Part of a small language model's weights: RMSNorm before and after each block.
Each number is 50 + 12 x the weight over the matrix's rms, rounded and kept within 0 to 99. Layers, rows and columns count from 0.

# layer 7 attention query, 128x128, rms 0.204, rows 113-127, columns 0-127
36 43 45 66 56 39 27 53 59 72 53 41 41 51 49 62 53 61 41 42 45 31 63 48 62 41 44 51 47 39 39 42 58 38 56 56 36 57 39 53 39 28 43 56 43 58 55 49 61 48 40 43 35 58 66 43 47 74 47 52 39 70 56 42 64 31 35 40 42 58 46 38 36 56 44 47 52 64 54 56 59 48 52 27 32 55 41 51 63 47 58 58 59 53 46 26 43 52 35 50 40 31 56 53 49 57 60 65 50 48 44 68 40 43 56 57 42 78 57 48 55 47 59 58 52 57 43 59
54 54 73 54 54 36 64 60 45 63 50 42 50 57 36 49 41 35 39 59 34 50 43 34 60 49 52 41 45 43 45 53 65 55 35 42 58 48 40 56 64 60 53 45 54 41 36 50 33 49 35 50 56 55 51 49 59 65 50 57 48 45 41 54 31 62 53 46 43 48 60 49 21 46 67 47 57 59 59 40 32 58 57 45 36 46 45 48 59 52 59 46 50 55 44 46 25 47 33 27 44 62 55 47 53 48 51 53 50 46 46 44 36 68 53 73 48 46 41 70 54 48 75 40 41 45 36 64
49 32 36 50 83 51 53 58 56 24 37 40 61 34 50 73 19 43 63 32 57 41 46 35 34 71 44 48 38 34 56 59 61 66 53 42 25 70 58 42 57 33 54 75 57 54 35 76 57 55 46 55 55 59 48 30 50 67 50 37 40 37 40 53 45 47 37 54 42 33 48 48 21 64 58 51 32 65 55 58 75 70 45 51 46 73 47 67 49 39 67 52 66 49 46 52 38 53 45 29 55 48 36 33 36 52 51 63 38 52 36 45 62 39 72 44 35 30 74 39 48 45 56 55 40 45 65 56
60 43 51 44 60 59 65 32 53 48 36 49 66 73 35 56 44 44 42 51 40 67 46 54 61 30 63 63 52 29 48 72 27 38 47 49 69 47 24 60 54 53 74 49 40 46 36 48 34 39 35 62 56 36 43 32 34 49 47 76 66 60 39 59 28 49 45 39 60 54 59 40 57 36 54 70 38 48 53 33 48 75 53 72 47 46 55 56 46 38 47 36 33 61 49 50 31 34 44 52 47 59 51 42 59 52 30 68 41 50 55 52 65 61 50 47 44 43 59 36 72 43 57 59 57 57 63 58
09 50 39 48 58 39 32 56 59 39 50 51 66 64 55 44 48 35 44 55 50 46 68 63 56 62 33 60 52 53 58 32 63 38 36 45 63 34 72 49 55 58 65 51 60 51 51 76 49 53 46 50 58 62 69 37 47 65 58 38 36 51 48 39 49 56 48 49 49 52 48 50 38 51 49 49 68 42 43 44 68 48 36 42 58 71 44 48 47 51 31 50 40 60 57 50 68 42 53 46 52 63 51 59 47 39 46 72 54 52 52 42 38 76 37 49 68 54 41 47 41 63 42 61 38 40 40 48
67 50 33 56 69 70 41 48 45 43 55 42 60 49 38 41 50 62 39 61 44 49 47 52 41 62 42 47 40 70 43 56 47 62 52 49 36 43 39 65 55 52 41 33 16 35 39 32 59 36 57 52 42 46 31 47 46 61 48 60 39 49 46 31 69 53 76 62 49 40 42 59 44 46 44 60 38 57 48 67 41 16 42 71 43 51 48 35 47 51 61 68 53 32 55 36 29 57 59 45 51 44 39 57 35 39 63 29 35 51 66 37 57 55 46 54 43 36 45 57 41 41 44 32 58 50 52 63
56 46 56 37 65 38 48 66 55 47 66 59 81 53 65 41 36 60 56 24 51 63 70 56 39 37 52 47 49 71 39 46 45 37 57 55 42 48 37 59 40 26 42 31 47 47 44 54 46 59 40 48 57 46 72 56 42 48 61 55 52 48 61 39 53 32 45 60 38 45 44 52 41 67 71 64 53 57 50 36 48 53 59 44 41 37 54 37 48 54 60 64 62 33 41 54 37 45 31 68 62 61 54 47 38 46 37 55 37 38 56 35 61 54 47 50 48 53 34 33 63 42 56 40 43 65 53 50
37 40 60 48 46 46 67 40 32 70 47 68 55 48 59 44 51 53 48 51 48 43 66 59 52 43 43 84 44 69 48 45 36 55 63 49 46 33 37 62 55 23 50 61 58 51 41 48 38 45 42 63 33 54 48 47 67 48 50 42 45 46 43 54 51 63 56 44 69 44 59 56 44 55 62 37 38 67 50 47 50 66 71 25 49 46 64 56 52 55 41 54 60 61 52 49 54 48 68 38 61 49 63 55 54 66 28 75 57 44 70 38 45 42 65 36 45 43 57 45 53 50 41 45 46 33 46 51
48 55 30 45 58 61 70 53 49 38 49 51 40 54 42 57 40 49 61 42 51 48 36 56 27 22 67 54 42 43 56 47 38 60 59 35 50 36 47 38 67 59 29 51 28 40 49 54 27 22 54 51 57 57 68 56 60 39 48 64 61 44 38 47 68 32 58 47 57 48 68 45 54 70 77 53 42 44 45 46 40 38 50 75 44 55 40 40 60 48 41 65 36 44 58 59 31 47 22 39 51 31 64 49 41 55 52 61 31 48 38 60 52 47 45 52 40 48 68 42 72 72 55 56 52 41 51 67
65 52 47 35 68 55 56 52 64 73 52 31 66 47 46 76 48 51 20 50 33 53 49 37 51 57 60 32 50 25 44 41 61 61 46 49 36 67 51 60 51 61 43 52 74 66 46 62 43 47 35 57 31 68 38 61 58 56 51 46 62 74 38 57 53 33 49 64 64 44 67 54 49 46 59 52 53 47 51 48 57 54 69 47 49 52 57 32 65 38 53 51 61 49 53 35 71 49 60 43 72 58 46 46 49 68 72 60 52 59 54 38 63 33 52 48 48 41 50 59 36 71 43 52 51 51 64 63
40 46 32 49 48 42 63 64 71 52 58 26 59 68 37 58 58 21 46 69 38 64 45 37 36 42 58 60 31 40 22 64 48 50 49 44 36 50 58 65 44 41 59 36 56 48 52 34 69 42 55 38 48 49 69 54 34 57 52 62 58 48 47 38 69 55 66 52 39 58 39 53 68 50 61 56 59 39 53 57 45 42 46 55 37 51 40 66 46 36 37 63 72 44 46 71 54 44 33 65 57 44 34 50 60 44 58 49 61 35 24 65 45 60 32 53 58 37 58 54 46 56 35 55 48 42 69 57
47 50 55 48 35 55 47 62 39 52 52 42 68 64 90 34 41 31 38 50 56 61 64 59 50 48 54 56 45 52 47 68 64 51 56 67 36 58 45 49 48 34 57 42 41 62 59 55 31 37 49 47 55 44 59 59 44 62 65 68 25 63 75 30 65 38 34 48 58 40 66 51 53 41 71 47 56 31 43 59 45 55 53 28 48 66 44 49 46 45 76 36 45 45 22 37 40 54 35 48 48 53 66 44 49 49 66 61 64 63 49 55 52 45 43 58 43 48 50 46 57 56 42 63 47 57 45 53
30 39 48 62 27 52 36 58 72 61 70 51 46 45 42 51 77 41 56 72 62 36 45 32 50 33 50 40 66 72 56 59 45 55 35 37 49 40 47 59 54 47 38 52 48 54 52 30 32 35 44 57 45 41 45 60 75 46 37 44 58 53 74 44 57 53 71 50 36 51 54 58 34 55 41 49 46 41 36 47 58 44 63 47 67 61 70 57 69 59 63 54 59 39 40 49 36 47 34 52 62 61 61 51 71 44 41 58 44 55 37 50 40 26 57 37 32 51 43 47 49 69 47 29 69 79 42 68
58 59 43 47 37 63 37 44 63 63 45 57 62 33 79 46 63 72 47 52 65 49 55 44 43 23 60 60 30 70 57 57 67 47 59 64 22 64 59 51 44 68 47 53 54 43 37 62 18 54 49 42 59 35 59 43 58 54 54 52 58 48 63 75 56 62 42 20 44 36 39 53 51 37 50 73 47 36 46 66 65 42 54 46 51 44 40 29 72 49 73 64 40 29 31 37 39 71 57 51 40 32 47 67 64 63 60 53 40 69 53 66 41 39 48 63 33 56 48 58 56 59 54 49 46 58 42 44
52 65 44 68 59 53 61 56 50 62 65 36 41 38 79 60 51 59 52 38 38 53 60 44 48 53 60 66 48 42 35 41 68 53 47 73 37 58 45 47 55 55 49 43 51 55 45 50 38 58 54 43 45 57 67 53 57 62 35 34 50 66 40 54 48 32 57 28 64 54 55 61 51 83 50 50 56 24 45 45 37 55 36 38 44 31 37 45 70 39 48 34 45 58 62 58 34 54 42 50 48 68 47 33 55 51 49 31 64 59 66 58 61 65 55 44 50 53 46 56 53 57 56 62 46 61 70 39
# layer 7 attention key, 128x128, rms 0.213, rows 113-127, columns 0-127
46 39 41 62 44 25 67 52 55 37 70 43 61 36 51 50 43 45 45 60 35 31 46 58 66 47 29 47 50 53 25 55 27 59 64 63 44 65 58 64 49 39 60 57 58 41 58 57 45 50 60 50 55 46 50 45 47 44 58 62 51 46 54 53 45 63 50 58 34 43 60 62 53 52 51 54 52 76 48 54 45 52 53 45 52 68 61 50 49 59 68 49 42 43 42 69 38 63 34 51 49 60 44 35 48 27 50 62 48 63 61 39 51 66 55 70 88 58 54 47 34 49 55 75 54 44 56 53
37 68 56 56 27 51 39 61 54 44 44 49 55 38 56 31 54 42 50 45 57 42 44 50 54 46 46 53 64 55 56 65 46 43 50 38 68 31 52 64 66 53 51 45 38 55 47 42 52 53 59 19 56 60 53 43 29 43 73 38 29 49 59 52 34 37 40 51 33 55 46 43 51 40 48 27 34 47 50 67 55 66 46 38 26 51 39 28 57 50 74 58 56 58 41 36 44 59 80 47 56 58 37 50 58 46 54 63 26 45 66 69 50 56 49 61 52 54 48 39 37 45 60 44 56 34 58 29
69 55 39 71 46 51 56 67 32 60 56 40 37 47 40 47 40 51 68 37 39 47 78 52 64 42 33 55 43 56 57 41 51 59 58 33 38 58 59 57 53 48 53 56 55 36 73 52 48 57 51 67 39 49 31 65 58 36 44 53 43 49 56 52 67 43 57 24 27 62 30 44 61 47 56 50 46 54 82 47 67 60 49 24 50 65 40 39 53 69 64 46 57 58 53 46 37 73 41 42 60 82 39 63 61 44 73 49 55 63 74 63 39 59 45 54 53 53 68 45 51 44 61 57 47 38 47 39
60 34 25 58 64 59 61 27 69 52 55 47 67 50 47 48 34 46 18 44 44 64 50 64 54 20 50 49 43 46 50 49 37 31 33 46 54 40 68 53 68 70 76 44 48 59 63 43 44 40 40 38 23 40 54 46 45 46 28 47 73 47 66 65 47 67 50 45 53 40 49 36 71 49 51 40 59 47 44 53 43 66 36 47 70 59 57 42 52 38 29 38 34 36 41 60 60 66 42 47 39 49 58 49 54 45 40 56 43 47 47 64 43 69 39 36 51 68 60 64 46 80 38 47 49 39 61 39
42 61 37 29 56 51 62 49 51 61 67 63 43 24 67 52 45 45 47 69 58 63 46 63 17 71 45 48 50 53 62 57 64 62 44 52 41 44 58 58 44 44 54 45 50 48 43 62 55 51 41 60 57 31 68 62 70 77 51 57 60 64 65 55 66 55 47 66 55 42 66 60 39 52 42 62 44 62 59 54 38 67 43 64 40 50 47 50 29 50 64 56 67 39 35 66 46 51 61 42 77 51 42 63 60 34 34 55 48 45 51 72 48 51 70 54 68 56 35 75 68 45 69 60 29 50 54 45
54 38 31 47 60 42 33 43 52 42 39 36 46 50 45 32 47 58 64 58 40 55 51 47 39 80 50 63 80 55 23 50 55 58 47 34 58 65 36 58 24 55 42 41 51 40 58 58 61 58 33 45 49 60 56 43 62 60 47 42 32 56 43 55 43 67 76 32 55 60 58 43 34 41 26 39 45 56 47 45 58 43 57 45 53 56 62 66 64 43 43 86 54 40 68 40 31 62 67 31 39 65 56 70 38 58 51 32 40 24 60 39 50 49 40 57 54 52 52 68 37 57 49 67 48 41 52 64
35 71 52 36 52 42 53 21 57 43 28 65 31 53 37 24 68 32 44 34 70 54 29 35 34 48 47 47 37 28 60 37 33 69 33 53 45 62 69 30 39 50 51 45 61 61 72 38 60 52 52 67 35 73 70 72 56 38 62 30 53 60 64 65 29 53 40 70 59 52 79 54 39 54 64 53 54 40 47 49 57 46 43 52 38 38 43 72 30 39 38 48 67 63 53 47 52 50 64 56 58 66 39 58 40 64 40 49 61 60 61 49 45 63 62 41 34 43 72 45 70 54 58 48 39 38 63 51
52 68 46 42 43 61 39 35 58 60 57 40 56 29 55 66 47 56 52 45 49 32 69 34 53 49 72 45 45 31 32 52 56 21 54 58 36 35 51 43 38 52 69 56 61 64 45 57 37 35 58 29 74 54 71 59 54 54 51 49 58 45 42 30 31 55 58 50 74 55 47 36 78 26 52 44 46 44 66 57 37 38 46 50 56 63 53 59 67 52 74 68 39 45 35 49 55 34 65 42 52 65 52 50 56 62 48 46 60 44 60 64 25 59 59 47 46 63 60 56 48 61 18 41 49 49 54 61
24 34 72 49 40 60 42 41 48 59 28 68 39 67 49 62 73 55 71 40 48 68 34 50 46 33 60 50 56 50 40 50 51 30 36 56 44 50 40 59 63 66 74 47 68 55 38 53 27 61 36 52 46 51 66 46 52 62 45 63 45 33 67 47 51 61 55 50 58 61 49 39 63 59 27 54 28 70 60 68 33 45 31 31 55 57 37 59 51 56 57 45 39 59 61 55 51 47 51 60 44 46 65 62 53 56 36 48 48 47 34 47 41 47 44 42 51 58 42 39 48 44 43 46 42 57 47 57
40 61 69 65 60 48 63 53 60 55 51 67 52 57 52 67 24 35 50 51 59 72 49 57 55 30 39 63 27 55 68 46 44 66 61 60 37 46 44 62 50 49 64 60 42 66 38 40 66 56 39 45 55 47 43 56 63 52 38 56 39 33 38 44 51 46 45 33 31 41 43 62 55 50 48 38 45 58 37 59 57 33 60 41 41 76 41 61 39 44 50 70 48 63 41 31 58 53 64 49 42 55 35 64 42 39 61 40 41 42 59 47 31 40 47 27 56 63 44 25 67 39 45 49 68 28 53 52
48 64 54 32 38 44 50 64 52 47 51 42 46 44 52 61 75 41 48 46 39 61 53 46 40 40 42 68 62 43 52 45 69 49 50 51 82 69 62 49 52 58 50 54 62 49 40 50 55 39 64 62 42 66 36 69 62 79 71 54 59 43 45 37 79 40 53 49 38 64 42 42 59 50 38 53 45 50 44 50 30 54 47 53 54 56 42 35 66 31 23 74 56 39 44 50 67 40 61 36 70 37 46 58 65 57 37 34 41 44 49 58 33 46 40 37 66 40 38 60 38 68 65 45 52 41 72 43
07 67 64 40 67 48 31 42 64 60 34 56 62 53 66 59 43 38 69 55 42 47 75 54 65 32 32 35 42 45 59 58 34 58 47 34 79 66 44 52 55 55 57 72 59 55 64 49 60 61 54 45 56 41 57 62 53 57 58 26 41 50 24 37 58 57 44 66 66 36 50 43 57 51 49 50 47 49 40 38 61 53 52 50 50 52 64 57 45 37 40 53 50 54 41 51 48 67 46 50 74 43 55 57 47 61 58 52 35 48 52 48 33 49 75 64 59 55 50 56 66 46 35 64 48 57 58 53
41 41 47 36 43 48 42 51 67 58 48 54 77 66 41 54 58 22 57 35 62 49 65 58 52 45 65 47 53 56 37 54 51 45 32 43 58 46 33 50 38 49 27 68 58 48 47 67 34 44 51 58 42 37 41 58 58 57 64 60 47 56 56 37 34 52 65 32 42 60 66 50 43 40 60 70 71 52 75 50 38 50 49 42 53 72 59 77 63 44 63 51 62 32 35 44 52 34 45 58 56 37 50 50 44 64 36 54 44 62 57 54 75 40 47 43 53 62 56 53 46 53 41 43 59 58 45 80
36 31 47 44 59 56 19 52 40 56 25 25 41 73 46 57 47 33 54 54 64 56 68 23 53 71 72 40 28 60 53 55 62 42 44 38 33 65 65 55 54 44 73 56 47 56 53 56 60 51 51 55 43 54 25 51 41 49 35 52 51 44 66 46 41 27 58 53 53 61 39 50 57 52 42 61 48 41 47 45 61 52 64 41 68 29 55 31 52 39 42 38 58 48 64 50 49 47 48 52 45 50 50 41 38 52 58 41 57 41 48 46 28 61 51 50 48 48 46 35 45 71 52 51 50 64 47 37
84 58 27 67 43 54 31 61 29 31 54 43 48 53 39 44 50 37 41 35 51 32 36 36 31 43 64 39 77 49 54 48 31 45 44 38 46 68 44 40 55 51 77 51 25 40 53 26 54 47 59 55 41 30 58 35 27 69 41 41 55 47 46 44 41 39 60 51 48 58 44 60 40 76 50 73 58 65 64 39 64 49 52 44 47 69 71 64 56 57 48 40 40 48 62 34 45 52 63 57 54 59 53 45 59 49 31 57 46 53 47 64 55 49 57 53 43 50 49 53 50 45 58 48 47 59 59 40
# layer 7 attention value, 128x128, rms 0.203, rows 64-76, columns 0-127
37 43 46 37 64 36 76 49 21 39 50 41 43 67 40 63 50 51 39 37 65 34 50 55 71 63 62 34 66 55 73 47 65 53 36 45 61 56 43 35 57 49 65 69 72 21 55 69 24 37 36 60 60 62 59 57 43 68 62 57 57 55 47 58 36 48 36 36 31 60 44 54 48 47 66 53 42 38 56 45 60 54 55 45 79 79 55 46 49 57 55 46 50 49 44 55 61 48 57 48 45 56 69 57 70 37 51 69 11 69 54 42 60 71 65 47 61 48 34 54 68 80 42 44 31 47 57 56
79 52 71 42 45 67 62 47 64 66 65 59 53 43 75 63 36 52 35 48 63 70 51 41 57 66 57 40 60 48 68 54 46 74 47 28 50 41 68 55 78 50 69 55 47 43 64 46 58 47 40 62 43 32 41 65 58 42 73 40 67 75 44 74 43 67 52 41 41 57 11 47 44 28 65 32 75 41 42 40 37 70 66 46 42 60 55 55 71 38 41 57 57 65 46 48 63 65 37 75 46 29 46 50 46 59 65 40 28 54 43 66 57 56 64 39 31 62 23 50 41 53 66 30 27 65 58 34
34 33 68 40 47 41 42 37 56 51 49 42 35 67 15 50 43 36 61 64 42 43 42 44 49 22 42 55 52 42 35 53 53 41 32 73 14 34 45 46 44 58 64 60 53 73 59 44 43 53 55 58 58 49 59 46 56 50 62 41 32 59 60 31 37 45 55 69 44 72 36 58 60 43 52 41 35 65 62 55 55 73 51 33 63 68 69 45 38 56 53 45 54 60 55 48 42 44 40 50 49 56 33 58 28 52 42 35 53 49 49 73 60 32 35 48 36 40 55 54 27 62 44 69 60 64 33 45
40 73 45 44 36 58 35 56 66 47 43 46 73 75 29 67 70 57 51 41 60 69 25 75 78 43 42 35 72 35 52 26 51 72 63 84 32 65 30 39 36 39 21 65 41 51 53 52 53 83 48 32 58 23 63 47 64 34 40 53 40 44 48 51 41 35 24 63 52 56 59 42 55 41 47 76 57 76 25 43 60 84 60 42 23 40 56 62 40 43 27 69 47 42 65 33 42 32 37 59 68 63 21 46 37 68 50 63 62 53 44 63 50 62 26 49 78 41 66 49 58 43 20 36 68 51 75 49
47 44 54 28 45 51 43 35 51 60 59 30 67 66 81 62 27 46 45 56 67 40 32 41 40 26 42 46 49 50 52 41 45 51 50 47 36 53 60 31 50 49 46 46 40 53 49 68 52 53 29 46 64 47 37 46 73 34 55 45 64 33 62 20 33 55 62 54 55 55 56 60 55 72 69 49 44 52 65 43 19 63 64 41 54 31 55 59 57 55 49 29 38 54 53 58 49 54 50 73 50 45 46 45 56 47 32 78 57 47 72 60 35 45 51 26 43 65 64 43 61 45 37 48 64 81 55 32
54 38 45 45 27 49 36 27 61 36 62 33 47 59 57 59 36 56 75 62 57 48 45 49 71 49 61 39 35 46 31 51 64 58 35 51 49 26 76 48 51 32 69 66 51 61 14 44 63 64 41 35 17 37 39 26 55 69 40 44 42 24 14 59 37 61 42 49 64 54 51 63 70 45 59 52 70 63 64 58 59 40 13 53 29 60 58 48 56 34 28 48 56 65 69 58 31 49 40 55 54 43 46 41 52 56 56 40 45 58 53 69 28 54 71 49 60 30 52 75 45 36 66 55 49 36 65 39
68 31 52 40 44 47 31 69 59 54 59 34 49 76 45 38 36 50 34 62 32 57 44 54 56 59 79 17 45 64 53 54 44 72 40 60 22 42 30 44 37 43 66 46 52 47 42 43 53 63 52 51 66 42 63 52 48 61 42 68 49 52 40 54 78 66 63 48 26 33 59 58 36 53 63 31 38 65 41 36 40 51 50 54 61 52 55 52 39 44 62 66 40 37 41 35 70 37 50 48 45 67 52 49 63 22 36 37 52 53 67 57 45 59 44 44 38 31 49 89 54 69 45 42 28 50 70 42
36 38 40 46 72 54 49 63 73 17 39 54 60 42 75 53 59 61 58 82 50 73 42 38 50 55 40 53 59 52 36 58 47 51 43 58 60 62 18 49 60 37 48 31 37 63 52 53 79 68 43 53 44 46 52 42 49 44 52 42 53 44 17 26 53 76 46 25 64 77 56 44 41 60 50 55 31 73 38 35 26 34 23 57 57 56 29 57 40 45 53 58 55 55 73 64 56 49 06 72 40 41 42 42 52 63 51 53 62 50 36 64 52 52 35 65 46 45 58 44 39 36 53 52 35 55 52 41
35 52 45 70 73 57 66 61 57 72 10 60 51 29 69 17 48 43 57 37 72 61 55 46 52 29 50 78 54 53 74 43 03 52 59 41 52 52 81 32 32 30 47 39 66 50 43 45 65 45 56 30 47 48 64 40 63 49 56 41 34 50 54 42 27 62 47 62 56 45 48 62 28 62 39 61 67 39 52 33 48 32 57 48 37 58 49 55 58 50 35 56 48 64 33 38 30 61 57 71 73 46 56 18 32 36 49 51 64 48 52 69 73 74 52 59 46 62 64 16 30 39 53 49 46 50 44 49
47 49 79 58 34 63 50 84 52 47 40 63 39 35 37 36 68 80 47 34 41 20 72 59 56 11 33 60 40 45 27 38 60 36 68 50 54 62 75 66 50 33 22 46 53 79 44 42 59 57 42 53 43 55 22 56 46 51 53 54 46 45 86 42 61 46 52 64 59 35 69 53 45 57 70 59 50 73 55 29 56 53 52 64 50 44 26 47 22 38 63 27 55 57 62 68 52 52 78 34 67 35 44 44 48 50 41 56 67 59 68 45 54 66 54 16 36 43 99 63 73 24 41 40 51 90 31 39
70 43 36 31 35 67 62 51 18 31 58 39 75 58 46 52 35 58 61 58 58 48 47 41 59 22 08 40 32 43 18 56 47 55 45 61 58 28 42 55 61 42 48 52 71 53 70 65 62 61 17 56 54 53 36 32 67 26 39 63 46 53 45 62 55 55 56 66 67 23 64 40 29 56 75 44 37 68 68 53 57 39 39 50 77 45 42 54 55 63 61 39 53 40 53 38 53 52 79 44 50 50 67 42 67 65 38 50 63 48 48 59 56 55 46 37 54 59 53 48 47 53 63 64 46 76 38 49
54 62 49 58 63 49 60 68 77 53 59 47 76 45 41 48 63 65 43 24 26 48 40 54 61 54 75 30 50 46 51 49 68 61 57 51 72 48 63 41 38 59 45 40 47 59 34 70 35 57 58 41 48 52 54 39 29 50 52 39 37 43 69 45 10 43 50 58 60 31 72 54 46 55 37 50 64 50 69 68 58 31 18 34 45 71 32 41 64 67 49 48 51 62 48 37 61 51 44 53 55 64 58 54 48 50 66 53 41 53 54 49 36 70 19 53 53 31 54 21 52 24 35 49 41 44 57 53
60 58 28 13 47 51 58 52 52 50 56 38 50 71 27 39 38 51 48 49 56 33 44 77 55 62 56 19 70 25 59 49 51 36 18 38 32 62 52 36 70 16 51 61 37 53 50 76 44 66 33 45 48 45 71 64 51 23 73 52 50 74 70 56 36 61 37 58 43 56 47 28 33 52 69 31 48 40 27 70 48 53 38 51 66 42 71 46 56 41 44 29 64 71 49 51 61 54 35 68 80 55 59 38 55 60 54 43 60 58 61 47 51 65 56 52 43 55 47 36 67 60 60 42 37 49 43 28
# layer 7 attention output (transposed), 128x128, rms 0.292, rows 64-75, columns 0-127
75 68 36 44 73 43 58 54 50 64 55 28 41 56 58 66 54 55 49 49 40 42 37 46 58 45 83 03 59 55 53 61 55 64 36 62 40 58 36 24 48 60 72 54 56 47 54 51 50 57 64 62 38 43 57 61 78 36 76 46 65 57 48 47 47 41 46 55 54 42 53 36 58 61 46 70 45 60 45 52 53 55 52 55 56 33 50 66 63 62 36 45 48 56 36 43 34 60 45 48 44 65 74 53 42 58 60 65 70 06 47 40 63 48 46 65 72 55 40 25 43 44 53 47 55 25 35 49
50 61 54 43 52 47 36 35 31 35 50 57 46 59 55 69 32 43 43 61 31 66 62 47 50 44 39 38 45 54 71 55 62 49 49 42 45 41 31 63 53 37 50 53 52 42 32 70 58 73 43 47 28 35 55 67 49 58 48 70 29 77 57 66 33 54 15 42 62 67 61 17 55 09 51 44 55 38 35 41 42 40 38 49 50 49 51 31 50 59 65 24 27 47 47 56 40 45 26 64 53 46 43 77 39 28 42 18 60 29 55 56 59 38 49 60 35 52 45 57 49 38 60 30 55 55 67 42
39 49 56 64 53 70 64 58 49 38 54 52 60 57 75 30 54 63 78 53 64 61 32 69 52 61 50 52 67 49 42 38 43 60 30 57 29 40 43 47 41 52 55 47 44 72 60 73 65 55 45 74 68 45 40 55 43 48 72 51 68 74 56 57 44 50 51 58 53 47 54 52 45 15 43 60 29 31 51 18 32 50 82 30 60 60 54 48 49 54 40 54 64 57 52 53 46 42 49 72 42 52 44 73 58 40 42 63 52 84 36 74 30 48 50 44 39 60 39 58 41 51 45 45 75 32 55 45
41 32 59 43 32 66 59 57 73 75 59 58 11 22 73 67 55 35 55 56 59 53 34 46 75 41 18 55 64 35 47 53 53 61 60 51 34 58 34 55 74 72 54 69 43 34 50 34 33 70 51 38 52 59 58 44 38 45 50 49 44 58 55 39 40 31 77 36 55 61 44 24 74 29 36 61 50 65 74 19 44 53 60 41 50 23 40 46 38 30 57 55 49 60 48 29 44 42 38 43 63 48 46 66 69 39 39 43 58 58 36 37 39 62 61 52 73 37 50 67 36 47 11 69 40 37 65 46
24 64 38 24 26 16 41 32 59 58 65 61 80 40 53 68 39 40 58 44 62 47 50 56 73 53 54 36 44 39 49 35 45 59 63 66 67 49 28 31 51 47 45 78 42 56 32 76 49 61 17 49 61 25 61 44 70 68 46 47 55 54 69 36 47 73 78 48 43 44 47 44 60 53 19 64 35 43 63 32 30 52 46 50 40 63 48 56 42 41 49 22 59 39 35 72 60 58 57 63 27 53 58 52 48 57 38 55 81 48 50 64 57 59 49 30 55 65 57 43 54 52 52 60 47 67 42 49
37 56 47 52 51 78 45 30 55 43 59 46 37 50 52 66 39 38 61 42 48 52 36 74 50 48 47 48 42 54 32 76 50 57 65 76 42 42 76 53 35 45 50 38 49 54 44 52 53 51 56 45 66 48 53 20 46 40 42 74 29 21 49 29 34 64 50 71 46 30 31 48 34 33 38 71 50 70 50 39 62 63 16 36 39 31 50 57 42 64 50 57 63 49 71 53 48 56 63 57 51 38 45 60 26 40 63 52 44 41 79 48 40 74 49 48 58 40 44 52 42 34 89 49 46 38 41 46
43 47 46 58 43 62 62 29 35 22 44 42 36 46 32 46 41 33 59 54 38 35 33 45 48 59 75 47 37 47 52 38 60 76 35 38 51 46 33 59 48 36 37 38 42 57 65 31 32 46 35 67 39 30 55 55 58 52 54 28 42 70 60 24 55 29 59 64 45 50 52 70 30 50 34 41 25 67 69 41 44 55 60 31 48 33 42 69 46 12 61 56 59 42 45 53 54 38 40 51 33 67 57 59 59 68 59 48 30 54 52 30 70 43 71 53 46 33 53 50 63 47 53 33 47 42 47 53
41 56 65 55 18 62 42 52 55 34 39 42 49 63 57 47 57 50 57 47 71 62 78 33 60 71 32 66 37 63 71 82 48 54 54 29 43 48 60 43 65 57 66 48 37 53 54 70 51 57 46 50 48 55 63 59 40 25 48 64 57 62 34 50 41 70 43 44 73 42 12 59 37 65 55 46 43 75 91 50 56 37 48 54 38 60 52 41 45 46 50 79 41 43 40 59 55 47 38 57 37 30 56 35 67 47 47 54 37 71 60 32 79 66 30 65 54 60 18 24 55 43 29 52 52 29 55 47
60 39 52 48 39 39 47 64 51 62 49 67 46 36 59 39 41 52 62 30 67 48 47 45 63 41 56 53 59 37 46 47 32 38 59 48 45 69 59 50 31 20 44 47 67 44 39 71 49 58 71 61 41 51 52 88 59 54 33 67 68 64 52 20 33 16 57 55 21 61 48 67 45 55 73 65 40 49 29 51 58 50 48 22 55 35 59 53 40 76 63 39 52 55 40 48 42 27 51 25 67 52 61 38 44 33 50 55 36 60 62 58 74 66 44 24 49 83 23 52 56 41 51 72 34 63 54 43
58 69 55 48 70 72 43 81 36 49 41 46 43 54 79 38 50 60 40 20 52 36 43 38 62 65 61 57 67 62 56 53 44 37 63 58 34 61 60 55 49 67 41 45 68 63 45 49 75 61 40 35 52 53 47 56 67 51 51 50 34 35 43 37 59 58 55 32 76 52 31 68 43 59 55 49 63 69 48 37 37 21 47 68 51 43 37 30 44 21 71 31 62 36 41 45 45 77 36 53 65 68 38 73 50 39 27 56 54 60 49 70 59 36 57 16 49 41 51 39 67 37 35 28 64 57 68 53
34 62 50 56 60 59 50 55 54 30 53 78 71 63 54 49 73 75 48 62 57 30 56 61 57 57 58 38 40 30 33 54 55 43 42 38 32 50 42 55 63 64 44 48 48 48 56 43 51 45 51 45 46 62 48 38 34 31 33 63 51 66 32 61 25 63 43 72 24 34 66 48 51 56 57 63 58 40 46 18 40 14 66 51 62 57 62 42 46 52 59 35 21 52 57 61 52 59 24 38 41 47 84 43 44 57 49 32 58 37 33 25 73 35 41 52 67 39 49 48 54 63 71 66 24 42 62 36
51 51 61 50 48 51 57 59 46 41 59 48 46 35 51 35 18 25 57 41 43 45 57 32 65 21 83 47 71 51 57 63 48 43 63 49 44 52 60 61 42 86 50 69 70 60 53 39 43 53 52 58 49 47 53 67 28 42 43 41 50 34 57 70 38 70 62 59 38 47 56 57 49 56 55 49 58 46 61 29 39 42 45 45 68 38 52 71 27 60 52 50 40 25 61 45 39 38 76 41 44 68 28 43 57 39 54 35 66 52 36 44 62 52 38 59 43 48 50 48 71 63 46 48 53 63 17 54